{"vocab_size": 8192, "optimizer": "adam_variant", "decay_shape": "linear", "doc_mask": false}
Each number is 500 + 40 x the weight over its row's rms, rounded and kept within 0 to 999. Layers, rows and columns count from 0. Numbers have three digits each. The size before them is the row's rms in percent of the matrix's.

# layer 3 attention output, 512x512, rms 0.0231, rows 156-255, columns 128-191
094:507487473575545452483468483485492480498522467561497539466508552477496498508525482453501496532508513559446494541549481492545504472483519529498513507503467480450466531459465533467502507535479528
095:480480490510481495488491492483440488497576485497487517449517490479518478515451458594525556501485494544507506471513469591459451500495481473528475511550476525485501474535494460509517457511554495
112:508450548416502533564540497520547460487471476560528458460487488504456525430495472510466458480488493514537517552471468506506427500519502545506452455514497487551452539504563544469484463489516486
094:467493531490505495509521461478521495571459510506538487476466470484483544445514511467529457545506525556533532489461514507461493545512493554566532522503530503546517446512528465514502500516527523
102:512494485506435456470485513504472522460483446481487566488476477457525514526483531411484545452457499474509509443450508465402466495482486444464459517471515503396497581529488432529525482496506466
101:548481514498506488511588520531554549497505467543498522488501480502490489471492504438511546459516476501470494505496472483505487491530481456465483442442519485513474515442460497511507480477550512
081:549533528456491524569542521548577480542491460511494567539490509467458470469514485449499478475482474432486502522422495461471458508507529468490452462506474449513513511468498486472533535490510454
062:472542500533499458510457517488514489536510521510527456527458482532509498529474528489537493480513477527495463498520478460550480513474513522471474482483505520521471465498504504469553496504483509
096:441522494498506498552533452491483384509487540507518498454496577503465509463529525512510466525466426554507455515461427532537479493509557505533472490527517504457451511484470511461498473511445505
099:474484561473460507524515528525481455521482498526536401468443460561502492507523452528498470563493508490523474474476502540497440558597517552545480513512480505557539491493580514448505502498539462
109:469481524434550565447543506501513569467479552527506479471524506480512496497500454532499492500577497500514492510517564455499454530559474587490536535494502549556477548541507522513519517522476505
102:482492451522510541526452453489467534536518492431492535461504467480515451553467487468524449559555568499516537500514520535432561477455487495451510508542497494461552446498559478495537504502554498
102:475463469463477503538494489458528462545488507544509573457468440479461494473445510439495427500508494493572523505512512525458483455490490466514483507504499494481469526474525483509552500495486452
119:474523498476437513511528504508474486503474456517523487499474478500545522567538503449495518490534468498477534489508517491523466492494561458498491479516514496468501482561466497523486439492483484
093:507510489592480492492515513438488492466427471501521455504456511483515507452547482488496547492459547507521512462476516439467508467488497516516556527498514555486499542470512515545481507500548511
109:529482533440484452461501462491467513509486528553478581515495455539475545517542540457504510533529456506533522513517517464486526482485533526478521512470509509463494486563552463457495449468441493
081:469497510429462533494435488463469416474426499495487461480413489556485488500494514529480564502487496465563497520516472543492476522482572514537447546532544505501457456533524482501506465486421421
103:518491471476529459524487493484535511549520466508474471505476473513483550502482495481488512530489562512464506544527502498458492545507468532491511506499481496538509440489535467498504507490552490
109:528519470554481499457527568484532537527519449489522513508480493500517514521483450556473547450385527521462553478508536474502521461441528502510522500485487477515506450543518457553485470519547570
119:516448493522504447494442548524464564490501507453473418498488468556567537606528438448528482538565539493512497466542506540467484521538526489499535513527494464531586492493551538440492535516493478
081:492448480556525506469442468533492499490536493521493506492475539501525512504431482450464509486496514495489436532519463464514452474484402531520466459493470498493469495508519461448500515493512545
073:471596524424470481498507499523534441517468473505519441504463494546493480527522520499505464484482443526490504491523470470581475464506527473497475522432484542469461507482463520481540511461432432
085:492510474511524508519526466529514470449500480558500571435498542510526571476558513486523464508475503552462450558544478487534516489498466562525497468482441467499492520521458478441563473547487526
112:524515526451442563503449399513514532491436521484448489485476473509521494457479565421462514479554459456549532460528456415515465488453401539547529550486488525408556484498388538567446433556484560
092:524492501560476452512498559488552505470446454508447424492443499518471544437510509462477540498456523510510482490491517485505526515514515496500509536454497543523510520457498530509497486485518442
107:528550429513474525494527537503541523514517458490550582536516502494475475498531534440453448485457492468473533486503555511527611446412533394468481440450503443506445489486464431456486483448492512
109:491511486508499495531450508495461514502502508476512477518510483534509538534509501431509467542559502505506491520502517513491537527505552472473560460516517479510511465445505516484527498457459454
096:454509536459538480469478512512510534503543553537432515503485564504505523508553484580498541463514501511497455487507531489569511524464495527481509529520511563525503523512464523544452587549458555
105:504503433569539459504457514489504479513556516492497523509513505484515546553487524486525447458492497524462477480509467541559526455538482457467529454516474492483515527482515494484484551492464542
112:550552443540554522454476403466502521455419528499498470472457497530519478453447508520521531499539464487518539431593389457533495497472417540596536517470475496414477462469374555554488430580485635
101:514498513464521568446489442524472514568580537563449578537500517470480488532562541494496462509515515449489508537488496524453532536477526454497524510559502442456559473532563492490419525478524541
083:549470507534530504524491493482496519523429506532479496531519464516469468462496560510487477529528468440560543504465494489481501498508450502530496556497448502446476512471511482480521507493495514
084:501459560485504571485488505454557552471465531576492506506468486482477523464537477497503471503510511470511553516509544456466534500482446535486506503520491504506523492525528508541434558490503516
097:467537551464501546502486452524475507470495475455481515523492489510489516497551514537512503514468477486442491521479499445499467505503462573465469518511455503481474503597511508510521434551497519
109:487484517530605491508461503494444587534528578468451455516524451513527483624511513466581464538634519501443509512496469551478494573606456504524572503503486445553598458487566541446535550489542507
100:468484543472483504542515506522514510503489531552549492478431472518527509463491496467513464470491456499489475511462488420490443538527463529501485467480507499505505509532488467483467496547494514
094:505456477509526460517539457461474503517518482540468524523514495487501451500456515556472504546530483500544534479509478510498476475502488520513501505466536569455482469512549461537522487500515524
109:541467463482545556461474341494489495487447496480474572467491530492517477491480559473467493497564491503541505501549447433490525544451489536507534537500489547401547445514435517528452509488480596
082:497561526451444511470550481523495447452505479457447475505495553528466460524540539528486550497487470519459482483508513536512543490494520435525426490453502498478491466476438515478511474511478386
101:518539464559533439567489513506458562509511509454496464597579500491544487535525543425554449531570512503439524493526515443537587477505438446442519472490499463524511477444488512454494513502513467
086:528443440525518485536464496461465470507472462482493506503506454508527548563486494587494494491518533530491526479539459576476450506502519504523475519528511505482509492466510473476544458495588538
084:523471502480518491552449467499508482462567516475506496522533498476507526495502474553504475537510523527505533501526453516472512468472506559431466480563485458469496514558549516490466499485474470
105:529472542475508577465484473527494530516512544523506526531528524473496515533511498526458483508497519498507517484468548495476495529479524547480537533540485560465526539495495492585396555523507559
096:476560509468459509534554513522527492504440515478486470480508485498502444492533524459508481497498436491520480511474518524493497534523525438493518508474502502494526468513497489459496501489498462
083:543457522456521580510489497503485517485431518471477503470476496484507453474462519425493481538550469464572486534507503480477528535499544510503446456500482519518525448514505526441537533473465465
087:491531480558484488451491533496478476476467518438536483458534548480516489486480472547526525503496481537471462481463473547556539492522508459566497459518492424542490495458447565495536518538491491
095:466516544508511498569465568507520437579553573609567459489493462492480523442429520479538458501521499520505503539513466546485489519527519435547499493544467481549482486427507502450441523516461486
077:520460521464450450484501487520476534532487516522545474481516437501506479472465505498504535510476504502536525471427536555440505507512469461578462524518550427577486490543534497518508471511569489
105:528489510474502507452493543478505551488504504511469509527484472486475529535503453531510508504491576508504562471509572487483506509495522541468499497481506543514507520548516537538501493467544498
077:533448479496474522502480508503480427499432534454516495443493489526506560492473538454527485521484479500521452516549453562506552512521527477572492490520523409538497496476482503473536475534501466
080:562495525476522502594473622514524567544496534482464453461498474469579481576529504418545451478587513453460491552571486517505436572559489502481539507546436464588581515441487487459510598508534489
112:456502513506524550527555503501503479507478524500516515510542517451501458447489495524497493490473512489503514482438461471482454508532525538510504466506545468501490506480505516506507533495485500
091:457525487490479541495471484468493515455456546490517525497563461527495455494492547477570408513503539471524474464483521534518553495515519434534483489470541401520524476509487486491520450477491503
069:471465474527489545547530459474527427532431480496544470448526467433510488474421538492532462509510508508559530485511503507536487462520471560515505526533520586547457502458487520490557474534500616
075:541507510538522458540560472528504518547495484492486499543546530464471486470495573491504516486538469488463521538451497565509539538526439461501525505481532518481524516404511451525488555469563531
106:496474526466561480458503485526486487467541549537514461460514523482507485411483536548483518513482462497549485496470455489514483499520507500536477493476459504531491502556526504413474507517464557
094:435556511546499493507533424493500451532492548437519478510546527471494466470500523539518498519452537504495514444474487502473539484557536505519517512501533488489499466437486487530483496526528503
100:475518530493462513514507546536511530481463486458525402503471482513553558573512510465505539475508497481449536505516543505501466535511484468432518531515445546476479555474527481528482495522528472
096:569558516482519528406532472512499575470522540498470484493548524467476520505549492532516518546527524486466492555508582593568522518476472546512533480472526427575529480569457533565512501487455542
106:578471503554530506521447477514521528520443459528501509504468426489511536491497513463474488484487541480481523523536481466467522516502415554513492538515462509508506501469458439513492466533552564
081:520514504445492537577543477513490502500487511440468445482502504527520450505454542508495492476503484477519492487522463477532491523509472519553526529459515553514511459433472443490482511473564523
092:545538506509501464498571513501471567533531549452512554514557492450507499564530524477536527535550497484463561483512493552558551483496438450508559487500488447508540468475474465575521531506529539
106:461538545424442508546509472522512453520510521449487533500497542537510446487511573537476536506469440466525490510451483480484470503485498513504444519516515521419437482525490477511498464518519468
096:502486507502478473474536469491473423477534448570536494465449549550451531415481490505485540513427495538474462535507458534521462472473530478549500465492493485531476499504483512484453458518463484
095:477515481495483534545512501469504443506467446452499528473465436499450491528518494460516496546537508513499532501544475516497517490534545521528519520514501492484515431480492466491517474458494477
096:529513487474568514558445477535481479551519493531559520500558472464481464514493557516493481513567524471530508548511487520498501563511456514567532531557439508516531492447514509461544482504601552
133:559503452537505421456465513485500480528575440561479533530497515476491520497458486542458574434409511499517514489534483445554499404424479465484516508480443533440475510519462517497467462511487566
099:460524500494523497445503490513465466459431524501509510473483528525483460462541587491497560496457466452515437520473486426508504519507572494541523586480469576462505502532480482490434485523479512
093:451507500522513461474497498505463556501521492499516457514537480506451479481502494536517545502487525514548481484433518519493500523523535484533567490508511480527518459513533525504506499498542536
084:524499537483498508521460476519514504556526474523486465520521481485493559516484489434511500463490488488489519513494521432475487491513486524472510525520479480471481558432483516501516466520522543
100:508444529525495487497475480458434486511565463535484481503540488466538526491521466541528487545467538534519519481462461550448448485506517571488454503519472493472520478563573513471539436514504544
088:439488490488393493488510527461577488473465466524492415477405466522485516439450420517508499503449496515505507458517506423460413457487469574504469515463508529503455518520523481535502446532496466
100:501487503473498470485509494501440492510539497542508589518498503507462465425475565445481536535482456471546463484453472480506537483509552413533493494504533477506498493472485486467445503498487534
091:572492485524516528433512554535489583525470516506496511521535479500510499564496486506473516491534519501493586516507588549549545505483504513468542500496480525529503459537480529593534531471460527
113:557514477500555477515487507536463501515523487532526498510547528525487465515497507478478552503551497509481513545510477527517465521487484475509483515496509503512465500448474521500532474517499537
107:498472538534506483474517478490513533530486529554465551549493464487503572539495548486511505470497478504446517511471526468501494545521499535506543493498500447513480486539491465586458493480442578
122:564513447558501483477524564524525509507500468505472535471514572517530493480489467498470528431397506485485473532537500478555535432403494447514476512493454501502484513527458468466493492548510567
113:532503448484480499521484568480562498535446461488527540466488467502493476496501499445461481483453503487553559498546488457487550425466478470509498534469493533474507488456481446469509504484497491
124:497469486560513487551432537455430503454555439470557438508510486461534551567519494470513492509496554499486536494554484512504514487496559511450530470508478534460535495500544509488512470478512496
124:579515522509440486478544600505502612577516464528536501504503477495551531548507473492550520526479519525472509521476506470517513476522479503442550465468478509500621438543592483512499537519550513
107:473500510548501493427503476484499557481474474499505509514482509502502486506503485516513534481473538509494506485456549438463514475477448540508484512484514501490500474523565491523528490508538477
116:506528454506603547532417557509473492488478524466531462542512502535517465538499527489496420483562543461484459497486498437538557531540453498525544532516497521573531541426511537454440576510505494
111:486507553457402497454493501501498499514472511470515492477425459512502498496494510450516529555516437493517538516510498518471472466483489482506462487479495468472440454532484470507537452490481439
102:547519448548471418479476631515476530517457500469552488490539502500570516498496526554514518457425500491509516480500496483573531397461495484503514496526488475538533495555565488502572540539470451
097:499510508508547561488488476501463506525473524494523490482531471489490456482488536554486455544515490526509535518478491569502517577535463483534514564525475510493512449488503477522485508518503552
138:563569450499491450440504562528505496546559453505522595534549543507477456528503527505475570456434503474465544535530501486579591382387529360489474502486444465495458476515458457496519498504464536
103:497519523544458481508472529527528577500445499396474511471469418508488507484494491459484506491500494512496531521473552459481515497494450506510491533463449409488457467520461485561585468531505461
105:530500538468538528410477493487541499505446556515468503462439524525533519472535500530489431533519468532492490517542515505499499509454510570530524553455461518527514465548496493483457505519468495
089:575483491488511536561537504490515468523441507470479504496521543478471470459507556520466447556560446508542508524500472514536539488477490484508496486496475554467525477445501491478488497496499508
093:472520441542485459500433485471410477484491469420536537513549518483525481534506478470525497530451531531522454480490469490471547479477520494528491509547517460518542479496533496451558532515470465
101:482467461532498501444433441493532570456476495462554450507493483514478547498473433384540459525564579509500499539513529440464535498488429514503535462473482474570494452456499574513495511486562527
107:554460543406522527532533477549507492538464515529483583491547554498524508434509546562446536497520398488527504568484486427496504520490531544488468507487509566460496516518481475503507492525443492
134:499482480518566489531506519516461508475491527450531441516537476497520480523498516503484470509558484502504515491494468487526542515550483472514521490524480519556505499473517530482481550492471472
135:448452530469430516543500488487397422480482516528530418460465464492533498525482474533519519512551487540555462438471482551429420571621507531553482464539520516488564547475549551481526484442516434
102:538510469512537490531509514523516492483523456545517518530507519486507508492499518484494538456482534452450451511483466460480518497525426448523463472487471495543478535441516487483488503507583504
110:488465471478532527497579605542580555545471541530482577523566505522530522497508512521493418426429504477446518563468590427548544445488459475479494487464484495593422525500502401513569544446569480
141:498557513476511510513497463531484553526505509465538526505528455450524440470500548417520456514522502435499557478462537461485557494524419450527483482490501456543539455554524501482521529491509476
103:470506481514503486596533466462502390560549528520482472558473528488418505423464485512508529548474523535525506503515424537514461483494569572507497488539552525535448495397484522494466491523476539
081:555485462478544533517512519518525537537496510534441536549537564528481492529537472512502474475537497507443478527503518486555490511499506528473503498485525511526510498501481537523510512515492522
094:474494465531492477534521519499477442484498448536515467517481492534447488547524458515529536506463585487498489512540476503500505516512627456527504510519522458496509482492510518437475439470500479